config = dict(
    num_hidden_layers=14,
    hidden_size=256,
    num_attention_heads=4,
    num_key_value_heads=4,
    head_dim=64,
    intermediate_size=512,
    vocab_size=1953,
    hidden_act='swiglu',
    norm='rmsnorm',
    norm_place='pre',
    norm_eps=1e-05,
    positions='rope',
    rope_theta=10000.0,
    rope_fraction=1.0,
    qk_norm=False,
    attn_scale=0.125,
    bias='none',
    tie_word_embeddings=False,
    parallel_block=False,
    init='uniform',
    init_std_qkv=0.0337,
    init_std_o=0.0,
    init_std_up=0.0337,
    init_std_down=0.0,
    optimizer='muon_variant',
    learning_rate=0.00653,
    beta1=0.93,
    weight_decay=0.0,
    lr_head=0.00601,
    max_grad_norm=0.5,
    warmup_steps=200,
    schedule='wsd',
    decay_fraction=0.92,
    decay_shape='linear',
    final_lr_fraction=0.1,
    batch_tokens=32768,
    max_seq_len=512,
    doc_mask=True,
    train_tokens=355600000,
    max_steps=10853,
    dataset='wikipedia_en',
)
Each number is 128 + 32 x the weight over the matrix's rms, rounded and kept within 0 to 255. Layers, rows and columns count from 0. Numbers have three digits each.

# down: layer 2 MLP down (transposed), 512x256, rms 0.0584, rows 140-157, columns 0-255
# gate: layer 2 MLP gate, 512x256, rms 0.13, rows 141-158, columns 0-255
# up: layer 2 MLP up, 512x256, rms 0.131, rows 141-158, columns 0-255
down140:090174135106133171175109095160164149138120095188115116156180104103143174119169101140080161194148106092132132052121117072122112114152161089071130142131112144113126128162153127097131141119084087145095113144101142080132091071146150083167117151075146098134136110083114109102117142157121155119092070095128163105151136126119169135158070097092106134075118124154091151116135122183166122099175151130106128104161109176103147113097164179097142117140125107056100157097154128136160095134126111137090072094103199117162148118187102109077084123113139074109129125150143149085171177068188127160151087092122131153175119104111140150120128047135150147113135180096145183148143168101078091084123187151082145156136157124136157151114142127070141122120083121114066149116200121152162105151114072
gate141:126143066153136130144098098149087214119158129159062133172108127097132172108113073076122142138091121140057144205112053156151099068124084158100131153130171149134159108078129111141131128107177155123110174141156126126107135194113135114129086116198171157171122124160121157149072161141126086146128139110123154159104156154095077128096125145101120103102119093132165061167095135109141105116115160108155130135088131181037114103122087158142093130097149126156133179101161102121113100130133190111152108096176128158109105109100160159123085139108165109110090070156161129172045137111083130131143168139147108124170093118124140167114163137086195086159155094159161099063148080140155165153127144112101091157089127151157139085158107124164109183165086158148170134173125095151161159072155147
up141:157107155081092148115158111112133098152168186143155103138145080172155177104119151152125105094152109110171139107156113063119171160150192142132103130118059134111133162120112170128105153105125146135140044084140183128170107090125120137121133133086106077158177179079108109152231087063159157123182140140099103087090097073178154150113121114143117141077153168175094133088129138117098124161150109128132094095159108100159065182128158110122135116096141125060114115122135117175104079171144059129157176150135150155139097126095091140163146089147106136100154154133096125104121081142121139127173111156109169113117179105142126152121148153138081131090132117146082113189131151059108083190111093168170131109203097156134085201139128147161132160118149149165118081111108133168143086149102125
down141:095171071106167128103136105085111101126067109103134187089137149160166125185157125145104141169155075082136111115167081079130111118142117133110129130133150124101169152114119141072140125120138153122121180177149150177133101178136133086092150080129136109095147110152110144137096157093121139099127121124144108133209129131094140164077172144161085163143108143121122105116153180099099113127179163159186167154150156150143117118083162148145119141177137157142152089113137047129124123152118093144144129164125115108059118175106163129170164112117090174169141154112165130137150144134147109175145124099098189107091105073134136133128150108149061155089126151152097070095094083095136085149180115094086176205115207112141107103111168108126138114082147126070111094084071125102119059143147099
gate142:152144077164097157085140213113095080140133091155145137141128106153116143126167107123091187170126182141121141087162120152104141099148212055163154167173101140074109073176115053061124136123122140136139169120060090097116059077142116087113113129108172088185112056105158126155155108131128170156141133139141162148107180097119100125117138116122096153090160184209140134111107148155099154155091128088153123141129107152130165153115132182102111120168140123113096147162175121138123062139139166171138134094174137123137083151114120137175098139117031147081131100094087119085088127162105145043169138148104120105133098143123188127169152137159111151087184081149096094099093052110102148080178159145125165110132133138186081090083177125187113173056143125142105178133093244075114094166108087
up142:134143156093092085108127168100178135102072199082152143143142142130157138141165135126109104154080106131101112167145092113129156118133156104114097107071222083177139121099109124142152160114049134159149100081148133144113173158180146183149075173082139059206145109138167089147141139102139133172084140183102131144154126161123127189151171134125114100136072094133101141102126178145148172118124102174057121081128119153080101112175092095111094124190130108102140124111151177133090122110126084159118074123122135148082144113110160067096169127164095146173106177163167142143107131189105090137157109156158178146082181204112146118137104135191063179073144080084130145113152092144154129111133166116150165113153102107145118068121123071114134162090149052058094126134119104138123179137051087
down142:142174148060155122173155110059104129132079208152096100080117153113102157094094103152171133162120142177095100138101082166152090032167164121135138063171150104114179128172128087170092095096145135142116132110085095152067108081121129103142051116156113170158165144102177144112089146138155114138136156134134155146123161079112134171130108148118098145103123135149156138162159111158118091103182135193203075123145138097089085084057104068198097156121104121112156092100164134137099055097178078132100113088160149201136116122174132142130152096155089132165139086078177128102172130120077117147088213072122206090079161146093145136120091136142143112142134114110157151165075113108082142144157131098043188182093125121116095163119138103133104079175141101152137102103132075127123128147153124
gate143:093069132118134092088129117162123109131082145163149096127079108144139188146198135103081201105106109134110109151118155160088075172130122063156194155160144116197152126149107155162146151125098154145072118161143124130156112167090143113160141108147108091120125105130135128131110113128101123170141167184166100142159123137136131068100097114166122093117144129173171166150135189209105149141158038109171091136089157102117160159187111145139137219147078075112130073116122135094144130144159081073052154130102054136129149119100178138143133140115114135163108194168129077146142123121160165104168091089110083124101154101164116133121120150125075155152062067103112121074104107098165122085101112137133089168141126104170177116153068004100142188163132124082032129160143102065103133129137089
up143:158173151112125039157155106096138107103112145156121132154112189082172091133140146149182115111127149140094106081084148056074116142188148098105092114197097141074154151190112127148117081123146142132165120115063156132106110113116091089117124100145119094121146112054152134163126057096179102074177122110142092160121117159158147132098139078063138076133178122163109127098215123137104109137141115110103127110097165206129071154156043140151101158123134125138144084184143107107149128104129167140127134158108156170126148152126112131148111126122163131113133156171097144122092144162107128145122082153188106136163181142137093104152180122123124150089186158162160173073178176145112143114088125075150124117113050049200172123116103136141107075135139065130121110148165098113106133181137159
down143:141114110131112167077114142151135131156187106123081126058179149139138078110096099154154183157138089157152086107135124151127147101116152179054109153148195158105121159119108171091114146099162113101071140152085183107165148115127118154166145139171109157096188149207089139123138115096152151142096147125128129133175172172186213151131144182127201158084088188128113123167149091129152130113061149174092102106091150128154125108158100088142107145118157072097108114201147102108165092090159112226117116239151120098094090132111118160169108149091156118085111140095171099097078085174056122118103096122161135134135096078125108146131114124131111113125133076162159181181097174125160145163150207088226117165137095161090156083121109126169108109133168109051096126156136118173080102162068176
gate144:173126140111180110182041127136155153110122104129105107109131105124062147162124117123095087119124122112100105103160137170116119137175165115087107133125105203126082110141138102168153134120185102078116104166122128140160121147109095043160185099109132148064153136121112129109150136085077113182137100049101133097109122098157175106099139119159125125100151140129149085105109120122132131149054083118108102146155158116129139134163092147207126172111113144149075145110073142170181154150184109164182117158178128103169104144122146116133137128100157158135173170127153112041139163100096114147091128134113136073154124158126164138133158155178069155134087117204155114097154140123141158120108145090074143077078102120126121169122121111126091099138148133071117144100128110155149150112136153
up144:117152132114103062161061144098159132128157122159164126177135117120128161164152120125103097134186064087000086161147153124113122128165104155118142115061109183132115128104174138184170123147172079071062068159158047107159091122170109105168138080131093189081134154178106143127125123109100104183141111142075160135129120139091124114102105137140133130098170152125136122057118164102127057163100124157130106055120157114153149107096147138205179186116111111128150125145058150135148138141111119151185111116171139153110114111152102109124078186118146157151112148141100131088147117102108111142144134104151139095120142136101148121101171119114145106131140117124157182101145135038157121110114171097145125124160115110104113132081070107089151143149075113102155111073126089182122129133084135
down144:185117178140105125133138103119093102137154127109108104097089118123089090183194086124150127093094174144088120153137111137191069183078115129148173121113120117199120098157134095162151125158104121149138112160137146199135108109147092139122163120102076143136146106159108128026162137113127167155111117142135119197139118100148148128078115104118103078124083165089139113104060161157152107150131137113073187131181124139070121128161086111160188149131091167154151114105127150101125115111136135097149147102160079129078124150173159124098194092133147112080097135129120111069109103082134136120108097161132135113142148096158111165145100138083114137116157148119157103069106098118116095085166153127121094133121081123107137140148179122161115092120168122122114123147142128065102144103117133
gate145:133157133178138152147179129084126142118122164092148076171158171109127071124153163132148082105087080203101119151106067133138130119143116086153083102147136154129158142086101048123164102102148141057140166095111105119167116105084090163100103067092100109097090130072120148113150136142139073171211097077164111114147127158180155086118132128159127112162097108107157108164080100125170111152139067162153196165156102189122107103169180114102164104149120077133163121161092111103094139124170164113137105199112068086085103091113174111122166124176136154097096138116140127110133121135145094097054176187176184131129132173166137110106071141109149076073104217124136080112128121163113132144174119095162173106139147191109077125057127095137126101105143129157098111152177163127072165190112134
up145:140137168103134093137126171220133116125086165200122105104134128155181111165164054130165102071139152088071088125166107130152063179147132102124131146090154154152088115117132103104110090100074162102164151127071152092068113184131162161108177116139125152177162201084147146161161134131167157107091148108105162193110102134117143163119112137079107103148119120129149091087173146156144154096076108138113099157116142156156095141086088111090142124148135135101059078134182150059127130178122128150087141083126128135130108151078162144061121091153138078074102145099102147112176069122177173144172121128130115123140079097126121134186117143101187163102111095153187112155099019149075098116107142159131151176130114137119150172135212132175087150111160126170164135160176066062140151091115095
down145:136124140159111218198088133107047203113103174131192151119076149131093101158105106137096066154154099153155108132149106101081145194077130129091114076110154095084108112208130119091145151124120138133183103098070096107204154174114078115135042103111134074108137125146111132164059179135100094159136170143164168142125201116110130085072131202200141157065154151116151175164111134113144137103137077135185109185063173094087099139114139114183123148141137147147158163115177114158110110142114105155143109117148070143192129163187108105171067128165144153139099124164133161101115109148165150100142152146106102161106128123133115134101192157124071076148117150104106128145198182115104128125111132107133108104102170142155129130097140098159175085087113156150139126143143151192090128157172149
gate146:163159125150113133173134133109138164115133138117173158132110175131165134068118134122126109133106090151085121105126131159152080130095123087144100108111146140163090187125143126140120133095149135116124100107096129162138159162144141135131132101089095088090119165053115100173093085147107154107119087109118084052188161119103118191127092134078158150122122114132117170114110133180145126162086151111127111017119168115138128141179152192132196130090109144143131155132136140111120063127134103126114116127132124174122127159110127133129141150113102116146141150106115188109147175145069130183131130112113113099147060169156110161108194150135128173147126112127130112158184143105171130152115105105109117154240142163122152112093113163172148142161140079127143125173139114107084093091188111
up146:138123131144110133163144162142105123137118116130164094173131111151125137124128149145164139149099115152108111104104104127150166134127120107113086161069167101164120135139173110106100133118121131129094091119134164137147164101122157105144093100100090104123110168091094074160065121149146149128147090135109118125215151106075141183124130103060167222094088139114113150166100080142150180167126153095136129066168155090131130110160118160153183120138122131155143176113107141167080066108112124167114116103127123201098117134149159107151128184092097135116167184096135152155161173141092065161126114120144103109132122139127104158134160105136152208157108139136104150116178151114125140160115105082165113138200106197114099088112130171121136127137116113168167115130141131087095106106181102
down146:134068131092096122141142172170146115042108159093084128119050164160140170100113131127142125109179095191106105137117122140107109102101114088130096107111133103148122171127111145104065131069117107153101107102145148148102148074142134154141139116126130188141097118108117134196116095112133197105146101106120113107198139108119073132174110197118116091141128131142153087102099126121151157106110089083069126090143146111104083118134094124088146100144072138153181099166096131162065110154127184135113169052120108153109090098163116144141114099121057125114136117106039106129129122133178156138168147137130101148172171091147105082123156142154133172166178132156102177113135159183117162139139125115153099147115126119127142130110103146089116115114114154081098117146128108155079124118135110
gate147:130085112115114173159106152120129171117138164097077185103208094122169086132082125123126175078129081188113136118144099137157127118130135115132085170119078108156121091114197073064125151118213126153127138077156123136112123141124160116170162086156059145107060105170118139095152100099166157166052132104178162114101158149072124113153111158173117175054091108115079030090103156153137183108185088119152144166155154159161097075109086083156120162142104101147136172167168126125136169190160074167085049167119113159118081151124113110083135156101157188155155159159192117121059134137089115094148162161176142088140113141073073117133117162084134106084180190139127163124143126107091140161160107130153151125036116163163133138141064101165128115086188100109051165092117172090116115151064093
up147:147153149161096136144094113154087085140095135144104155130069095130072120120109111122200136163196187168144158104090123131111096144154119178169185134183112139162107127113092103044148078064098146113048189185111124074155077153128161136121064141108117029152172105106154101153135136116107151062114113150148060117105098135129100111166146127155163156192181104122180128073130081147150133114100143102070116100087175106109118135155132088161078138044156101133080184146031097117154130112105163129082133145149096161144067127129120126164088151141123103112164135055136157116146155161122086140145136091122098085122103151168192109122142085116086181152106139149116116149083128110146087150087144121147155161130113175154107116162056170143141163118123168113129114054100180134164077105112162
down147:085160087139136084134142062150087110168079091124151107135171100103115113085098130065174081059149056131177094124142146193142135119168170076144113161180154067127112121193129159172123144121175113125130097186152088168138121084119202186141110108145136107159123102087133058187143159170151117188154087140144159139128140130132116139135098131190137083134126102122168139129085143107127160139088057079129085142128174119158151130100147127071070055194097109158111099115136118131096182113128078102114116187104172163190145062178153061173101161133124035142143117137132102152097146136162140073121178168146167134099110188132155209125076092104167116062149145109107177146116081070178131157132120199149095102169134080107178113118154139169176116124222183133114110214106104181132169118062124
gate148:089090167153170151115107157098078116072185075084146188117098110098120131080082155122131050148121092108177124109090143088063162168185089157174150108140168107169173116154184108178160151107148143083116119118162188170112100100167116072115091132170149102132094128113193191123119122100108096153157098132140112188114079076142131083160109092127119152088124149130141133132089094147165123175126034115100167125102123141101105139171147160134187153111142115095095006126109148086091080194184147119056125215111128111171125135184140098108066181113145139155153175054122124161145113150219115151115081104127149136140073126193152130164087143138133141074123163111158078133122157170126107124157123147148149124168105105065126100128122134137125181117126138164084157153157172118100130058140093
up148:165132131177094130124133117128168130144083140172077156161162156076205194147139140120110135080158160100175165114135063175100182146084187149108179165118065138104130175117111094146162136205064153151163194103111112145160100138133132183147150113150161105130137136119114148137163099155127112150093094093145114135155173169088143173195136150152118116173188095141075142158114117174085173109111196154165135155159076131159107126111115073195162067073137127120119164110167100160120159138131163135153123036150108125077140073087091116154165081162110084150081176134126154042109072170142150082112102179132130096132142102144098096141162098134054158141086089185218170148098159116193178115159183098113158145140158135130139077125127126117121115178123157096146109160131124091134102144120155
down148:128086114150104130138147101166087156132095056177147128165209128159116104068158149167145129122130106152114187121137175146189131152093143108124131137108153144113095171105070097111098189173167093126085174103120132098126150137120123129099183115088133135162220155106166108051157093121155151103133149140189086145105143145091093137168121138129083133169174182124091136161139132149109146106141161184172081158122129172159102073142102099049138168103155138112142141106137078124168170182143157141080133132115128116111116079144068120163125135176081145159083122148033096097101186168125184113095192088136119142122069124102181168169124127154094187131135219094175101169132152132130141143145222115157087237138162086151136146138108117164105158141046135149140088079082164120138175084109175
gate149:186142170147031092116097135171152120080144100088140107136171134122179086111135137143154110109145142147115143151112167110109067133119144167101106202107156104135152116121163168207188140077101080127124136081090140136076179140169098131170119104175169137160107139098089096138144182130129107088152115143123116079118174126075123142108150128105120080163147142144163185122094143115162119192101110101145143162107109100127145136135103134181155143098159123101176103161093154109120119169120132154106142145094156095106151157096114143136129162150067181097056112113120183080110127145088059124112082155054100147066150126128104083134121157158087164090094136155135141109133160130141094133145123136114147075081176119134128125147100146112151086116166135162091181095124182086136097110121092
up149:127123172119065154169084135139144119130137118117178169098142142104172133136099175140182129134189163125138139175164116148135135159144133175124164148083180122094166153127131115216160116067128101131176102110119164129137102153148112077161097094142174162183079158124131107200095099131113086101114137144096131051082173099117094154117175042134148097121131125140201184090086125124108117164100093147154121195177073151121119187144103189157131146121179180136137134166118182146105107200114150107033082116112148130137127158076155096150106083152100165117069174117085133107129080119154051088153157156118102136091175113138149066107134126133112117088118147140162120126153126141176125139129098199098145120126135152143162137090084187093143096144140113140114172121115157140134067130162110
down149:119111140155112144151122115123136121076122172102139123124114081120144104116172154159131127086111123129150141175138158127127115111126140193188162132183167106111132111161158182203115142116068162091087125081117065086113128162145134130144163113174139200166166155080124172140167162101059088117071095175124128143076162141137140104148130097076120139134076096123130159069105109147083076126093109083091147154174110091176134138148109132135155104105187132145141127188123177128148154154104108106110167169088111143160064155091117102099169152132139150141079057174090098075118112127053084116136103141089088091096132124121092099143123151144118105076104110163124121116134130169198151130138164143112101133118169094101126138100094128107123137188121112103140150068155158080110123167149099
gate150:139116041157097120134137130145166161164110133135127093078120119141156079107112123161133151120195110141109175160129128205077111131102139147165118113145113179140131105103152166091092134128136128182164084163140135054154133114090137138170139171112103135141070150184112101111096122108152121137099128145170112095121103110130094119116150140088158101141071131158076134105118182136058174097153174126124129125129142151129131155171176106165146152105125155163163118099157111115030076142170143101142156139118118075069130130171050159097093142094038089167126130119137095134073181163093139082126159113146129165091165149114151124148099176117173128109142178065129186154121147136117091151168129157199121166050138195169150159136192133114170161135094095142129152125160076218064096113106120
up150:111140093154147153116148165121145159117188143102129157154151126096110118091128146152142122143115148133120137102166165143047153140151129165106113135114132114055156162145111188153101127082109112140170182204123135108163118116129155135129090124144177160121131139142125124117092118102150131069082078123191105129125093103169148187126113121176102106168146152115124130141108071162158133134080107152149105095123135124105139180173163182098079171069144190159088137070142147112087117057174184159169139097111080159099177164118080152116112190085130119129067132085141139115060152137065105065103080115169110162118074158131112137141116134109123059170149162110186148184111114155111132106116224099135159120134131174137178157155135139105150064128155084178170118123159091168057122105161105
down150:124091084131172119069120119106118138103173169112056152099096178145109143202145109155130098160110162127081172117179126108158176163148160183092148092169130110114101137136120088166065124151086157089173141136186149127142148128141147112099078150139142130156084125149101182142095123128097136103094123202122109118131109142084130148186161176118146104159094149155134112083081104125114171099129115108093180171160048149064153181150225141062118173153119174150120168151152155193100126167174108102165120112091103148078146098108160121088107113090091154170120160118076127105144083140109109115108081096162150128129114135107135106168089090152081118150155178138142062121145139111147079145140102106101142115118083230119149081078132156111089148096135135122123116151160044096120158124082052
gate151:117149057143108114145141164171181155109143135106120167150153121151110144100077124054149093107148158090150094118154090198116107131114111154095129098189088063088120135114073147176139153112129100131165123122056109092137097128139136097127164113162185114123104109124178117110145048098146158148077073113166128140079151152135149111137149123104082132139084166144139077118113152102133118118153160103116143091104116134139117114139176169189182106214146111187152106080131152121147108078106107111093155073190086169125127105147158183196172098144106167123139098129107136096097095108162096161164154117153163142150207136161134142147126168081144167100177114183117162073101158162132139116116143125214160071135092073104130186134134110072111103099159118151150155118200129128093119101127129
up151:060119064101109088116092162121142090170106179104117077145078137125094111098093102118139203074118138163136075133107180091175129161146086117148162151148152156080153175161111103104128140153135214139148124160145133150189052168175162172126127125089157101105115127159111096112194143142187135070119140150094096078145117122121105099124113067123133121150155112140093097107191119094137124159141095082123162163135179113154160085156124089110126133132194097136169144100120086128098196106145155118119152131155115161087085157122169184133141105085181152109154104071173094124080117124133114142117147100093123155117126105101144153147106130171142112089120181152155170026100151155192103082091104159143122111113165077126118155108124152177114140121112088140129145123165094092092106120078139
down151:096177177165138130164103143111086109166139139141161126174105088140084115161106120169115144141104101144083086125128162145150139107059130105156062119143119147106111163127064089110104091122159150097050150049157122122166188126122117180125158166122151121096163186107144164117154134188146150122138126094182136097124125169175085126142105137129115095107169115114146127106125100102143143162132145096090160149165151104152078063110179119106109134108161168110157128121141124151156108105138155089099090142086107141048054135060178115087086120110139132141203142087054149063152166146170102156082163073121115150051104076073191158126122149197108061120103174146144102161172128097115135131134143164112097125156113110167110118197105145154071174171152087130091130196103144080081141108039133
gate152:153115104102088165148090086157110145153167094151124124148134168129131132126137054121143128105120190124099107126146131165127113142140132137127148116218133158109124084131212152139111076075179074126147112210174153115255115127099145132130111143142114077110127131145156139149118123135085087132108157106111124116109144139155120098133128116062136135138121113102132138166114121141106087110128059102148111135143174154116112139144110153129135166131123092109101147146115104160095108169147113151144138102170108147155152128078136162137126146098084107125120185172121114098122078142128141093122160135163105104137125074147170147128117133108102106112165105110189102125109118135088116131134084129113150149090152184165154122179147100146118118147100095072133087115089100079117130126118135
up152:141128125130194128139125097135121157138185120141124129161128165112129087131150071136100135058118133045098077119085096152141155143146138138084124125208107175116132118116157201140122097079157051106107140150147121133230137176086158125164152108112134142120143186150119128153109106133156125088124116115121111172100135149163174110109119164086152104096121146135106177182102073156132114113125027126121063115136167125158141155114144141115132146129107114152107116175112129120140078148100138133137139073180142116114128096063121131148088163121098101135125160126141107145131119109107175113132184153135128125145119065114179124154108141091093125158111165131154136125124109135097079109146067144116150137123151154153122111137151109126142119131110089072179139095087153088136128114134136
down152:159165111141147120125123086117141133078095193136135123107128125110130120187145070145160082154075154074163098123089127109143158119105128164091150081130090141084090128067117151139117119098081119161156144183157134105150175140141117084112107125145135133113119119133119159131120144116178140128096076160101162139189125173132188128162132127104109163140181142174137112155065067154099095076101136138101110137121166146144139077101127169170104127104096124125111151142075129157160096111110171091112167099125089112138128132132121108128089135179170147161126151122120172083095121154130120070113112148183125161155106116068146095127110144113142167151146118144167114127096132140146104096113129138161113148121096190133167090111119097125138100119192070109107168155089150067139099110128069
gate153:117094115077129072114156124088086155086116093193111214131130131117168141154128147126125114075162178175088157092123179133108129111136083151137109163110105114115131131174171150088142121148078150104145134098143133175125143171135122128132118124075110167137168123119070140112102179117107071128190100152130097154096087139122116148105097138099124144144108149158097161120122088184098106124099085068100096122089114164180158156123163127132131117110109176109184069113067112130102151145094135094117122062067144143112171095122181119103155124118115126165136095124155137075156110093109146124101136110081150104112063110115150161106106124108118172116083109122152125124110180148131158134119210186133129142081158077083112060098154151089169120077146150132150166131132085145181165155143139
up153:103094119106146165121175113143161145144104089078089096130095149134138147083177165127171127184112070091205124167136139149144126107140144182135126119118174093101101074133150184162150148162151124129109107190171067155068113034164135106086107154175136134149131182129202131114117102091159162159132126140146090145164165122096139110084091089137070063158185097130091137174139193070138123097121153201123101108208108091123166154232102138160162120116130113136123179170156102129108141108144130128122128202164127132108110132105120144154133082152097128122138104146130106191128082138131081089068102153080139084147147096166102111130160167125119066177162103102125151152138108083132129106156114103029154134078128161150143179152141131114134136197148126162132076095136146141126118122158143
down153:134146106107147130016132091095163150137116104076056186095135148179159178121145185128148187143102086131125103129133141081169117138137143156068128148120130117080132076092167107114096118123124104138103149152106120137134094135124115097106166131091095108168130159102149139213168070102149147151137074171213127088134218152129142157106062141143128135061121142140162082106091132121117139150154152090154129154106107119097137148167113148138163139103145126150070135128083095056106132206130120144112098139138117109116173143108149092156157179113066163104104160090158107156138129153078136112178107117112117129179157137087117121089139177152045087116124136078121095129113124102096121133119171140148164090131196082165185118182156092110104105194150102142171134192070127174125117172116169
gate154:111152151111135083096160107093089111104137126151143152148128075121131049137150226137164182216082119109171108067174138134082118132137136118103176130105160136117095125132183158162096129110151147147130160115153071106099134128139126153138125214142110139110124142096138146127134118189077116138121093154139205177178061111122156119152155163134113140197159167148183123181121095137156138076136108135136136125095105166140134075071117101124116131175123116066184126138136089110125164125099109195082078106153122103150095117174109153119097111102134144159129134073125151080133129165082171090123114147127132108096113197146108093145122147144113125153143080191076093128105089140144142143135201146166133096130097116143084156119147121145084108093107082106134134172110146122095119164091139
up154:081116140133163168131116116103084176134146059155149077117098143086170202163176177104138113105148152103141092127160125156131179133104158101182131127111127191098103076039119118110160200086114117138119091079184117105138054134188141103137164134089091102097174119181107137150099153155108056130141102135159142119117160147193132157091076136126124168113158121165122125150127120167094081117090079085209166159173151123173170164151123127107130113133154165162097075128156147142146123133112132178161172120102167129137161142123137149153155104129159110151108196083158100130123130066101152099193094105122086119151145121124121136153079135113152127084144133093158126118124155171177056110111155144085099140111099093131073095099127121077123105104154081143110148127108207103128134091139106
down154:122137089114120064080172103142049110071121158071162186162140123133132106131097139138117116146073107113129193137153120133153058089074096135123167117151102080194163182146152138178111076157171128127114120161098131098160171115131117139084077115163143115151123094043119141181091137146144186127127112142115131143130082064089142143135153159105097100183172072145156097162066114080136136133160172087106085098056112147165081091133140113127113179097078136148164109118162132088116149117143119140071099110132101143120066096145113134107159120098119097175136127095094070182159067189130145151119162163124049151125134119165118131143150166155087096186102054143093143114131043158112216099157115139152116113118155120146085133090113112145092090182077146147140127101121100107101088137130127
gate155:115121127135160064098092121103129098147103123083089125100095149030142104124171107115134044133097124189108187128191136155168176091136116095144146132205157079203172137166089144106132132160156162172142129097126139084188196079124111140151076145076129129088157112162125111140129138149119167122125068116089123101140190132117139094142098137142112153089115072121142130125114146174107130133151135162101138124070148167111093135082106131146148108117071186121205128078132103140215143126127140140119156117172170134122164167156073187173103109114134090084116184103138048161119227122130137128124134148121156165084083103174126111143115153090082156084114146119087140096078139119089131091101127162148175119099120119120136188188080122134137151105174098128110147120163137061123116162143124
up155:173143151115132158088158162137170126062107124166125135090122168150138164157080127130156105152143180138112130136086131134107070100123119161130108112121089210150167123060156129173165113151092178137082115142170160124137059163140180139088150126171179172129095151134100120129163142109132111165139128135063152147148114139168088130168164101089138138167124129125107183156127149137168146095099150153113119092118100161102162119123150112051099149096155156146072136157182109125097121039129107117113112101120108141113144153084120083099074225161145141156109078116143127175149140111116113120123161108137149155091074144123123141134105157151069082150113101124151112116122102105154156154142128075116121094126173088152203078089200059098112097183137135125128092178180149145103086131131120
down155:086135118171108150102113093117114138090099104198146107151114133129209119120108172091127139092121174137133189163122104138086087108098119112164121080088122109154096146099122117206171108128092126111109102158138162159139094179148124090068137177096141167102163158127103077123137106128122127173068123103110175096130084110084202124117125124144106142110101130089093110137103134128147161079164137114107181096146122148148139125154161050134099204116145118059084128073123077130126145122112053118058117078104145138149179172160067148173139166178044164178171082143210135127055095115075123074131110079186133096093134111161166122098165152112152115111124162157188098179137152143121157175118154135128135098151165119170146137124115093072178139089148117145137142126161094117141096127107131
gate156:134135151203093124112066185111093104083115090142135150107133147140149073089101135160112136126148102143124180197135124140124171082138159142138145135099097100189183128020110139145104117051137112155027159095134162175108152129084173148093134135068063151156133134037087112161090129106099126084083144129102050123133115111138149167099120112155160172121119062135134092129089133165146139137086114131177163134159128140123123091027116090194126142146189118099097197153148114129186133091142145111200100164153181180141098099160145175135118149151152127173090177146088130150139159135070099119096109127139069113100114183114159167124159147122159052103108160125126141108146137103130131143118162235122125135092154101175122132113094176103151095123145090094072071108069131116102147138119137
up156:121115118093154050132125090183139128136130116162156146177103152109104110112151141137096115141100143165126117128132100124154157144082086086097136124153091114148113115189073139115161162145107104103091154200162149088114170146103161083103160147108161131118127153125069138131171162104085068161145127133088134150161129112213117141128152163128127118148119080110151046122127099071091077181170111090138153152081146153093190102080130110134199132109088223138075088083206079149132106123116177153154140158161126138093130083162116127162149125149197128117110093138127111058173166128179123087168106095120101109212144132176131118221104135179155153115123147199127123105076141132189104161128193128165168133128146195112157164099115129116177101091129179121095137118082097165121127132121098
down156:121088162079122176164101139126126105126162148134136098187201126134101164166106108156158155180117089184113143124167194146106127120161113099164150146147128149140143098135137153107160144169128115166118088141199097109081134072108173146125146138124164184131104133141150086139145188132105144212108140132105100123161152137140083155155199057133179131065051091093129169117161147061117111128184134154126102155094156170120172120081143121149155082129108131080113138111091139109093110163145183146168097087128149152149092168196125108105116141140074094136139165127099100112170097125173064139113111088171054119137115124074084056179151145149140185119136097155112129133128136193131112091129117103154141135097091154155118105143160120091123160115131102139082109045106140135134151075088184
gate157:135159092116110169140121113118080160144091127124166121108154124114118085111133154106176120135130149138095142130138069184153164151121162171119122146101118115165191167140105129162128117085133135064093100156131086074085108137144121107129196096121062122117055126125111202088130120123109142124136129120097135124142127134124144190133138167036145147119044133121159148140169141137133109100103094134143111124098093162137072078051125104151128123096162124134158099063117182106094161165151118088074130157145138121165171129105157132068049135131109087151080113161121112076137112177055129142140123105097142075134128191156101135086089132167085121145013144106064141096151144103109133178107116188120157120158187127150117126145122152133124157112146134141107146144144115150108041173107130
up157:149105147130095134093157087135181132109154113096091174094146178099119133199120057150092129130140165141155098125105174126135134150136158210099153097134106138112147133124174142166129154137107130121158115111160125114174166122131189085121088058151113149125128075105139064151165090111138109066139085089171124145149121112068109136134111090147127133094126145120064111106138126136169139134174069153147151147100130056121175109130108153119166119151162187098150143124161034142116122112135102081151098038141134125120127154089117098157130109104162102134126186196129115148143162140103154210089130164178072180104144117138161076161180141053144138080137111165121159165066080090144138112150121184183162096135104080152108115102156166123161144143106042071119136132076089105092161148205140
down157:096081129080124137162116073126179160102107071104097135140147113136116137146144102147144191151147177164089167111144144109130132172185113139155179171183172106081185037127062088180126038091190091122131149124103117091118127112148108143114128132139075132130136136120117102130158129126098145092187124132081162108049132144144088157146080104138159055136095113092089138157166110115136139125127077078114165196186088110132188127108095147127078177098116169086098154142082144081111159158149097186139105110065149090129123102134122124131119124132105121166181072162231156158152152119150142203099142089178083139069134137141106113107110101104136158136120126140186082177132094163118104163155133080132061110117137078110106195157121138162174151141104114114108151152110129099168122131071099
gate158:137113100159188143088123147061079169125111157089135205102131126202097159123140108156134093187120060065139117121081158135133135131118076152136146120154180156181106200117086144172136087145117097145125110081138128153142103121109189148129109109152129077158097145159112095112136130148093125155067102103182022116098162166093126100140071083087135068180146132148105041161140129078167120166126052070103154154156113099149144087101129106105146184073128124091148095129119094149158139112062174168095126091133079171141173158118140085164160109129139138142141095165149141113190132158080133135080128110086144123176088157112122080069117122103164177175124109147144097111096167098155181110161064123120163166052197106171115081131101180095131082121071168136159134164092091063123154121137158
up158:129198183131082216097155106152132097142135211132097093222118095168107114156171151132089102150239121126122130107069067077135103154104118119101084113167185108128181135139102036159142111128100131191098166163123164095173109128102099109149192135125080117213140085123133167160124084160151135089173130094111115181141141111089098095137081107149164136134149119152141183122144140106119169098183068141171091163042143103103155162166089181118122123123106143217082083179128164122155119075125096132103168133143139200124077100110155119105146139174128182083139111130072159152081141156087150182131146136127147145169173155151077139150052191157115107105140112087125143111151077145124115127116123087127125109124096125073089114145086159126181138135135183152148124145077139126091130104099183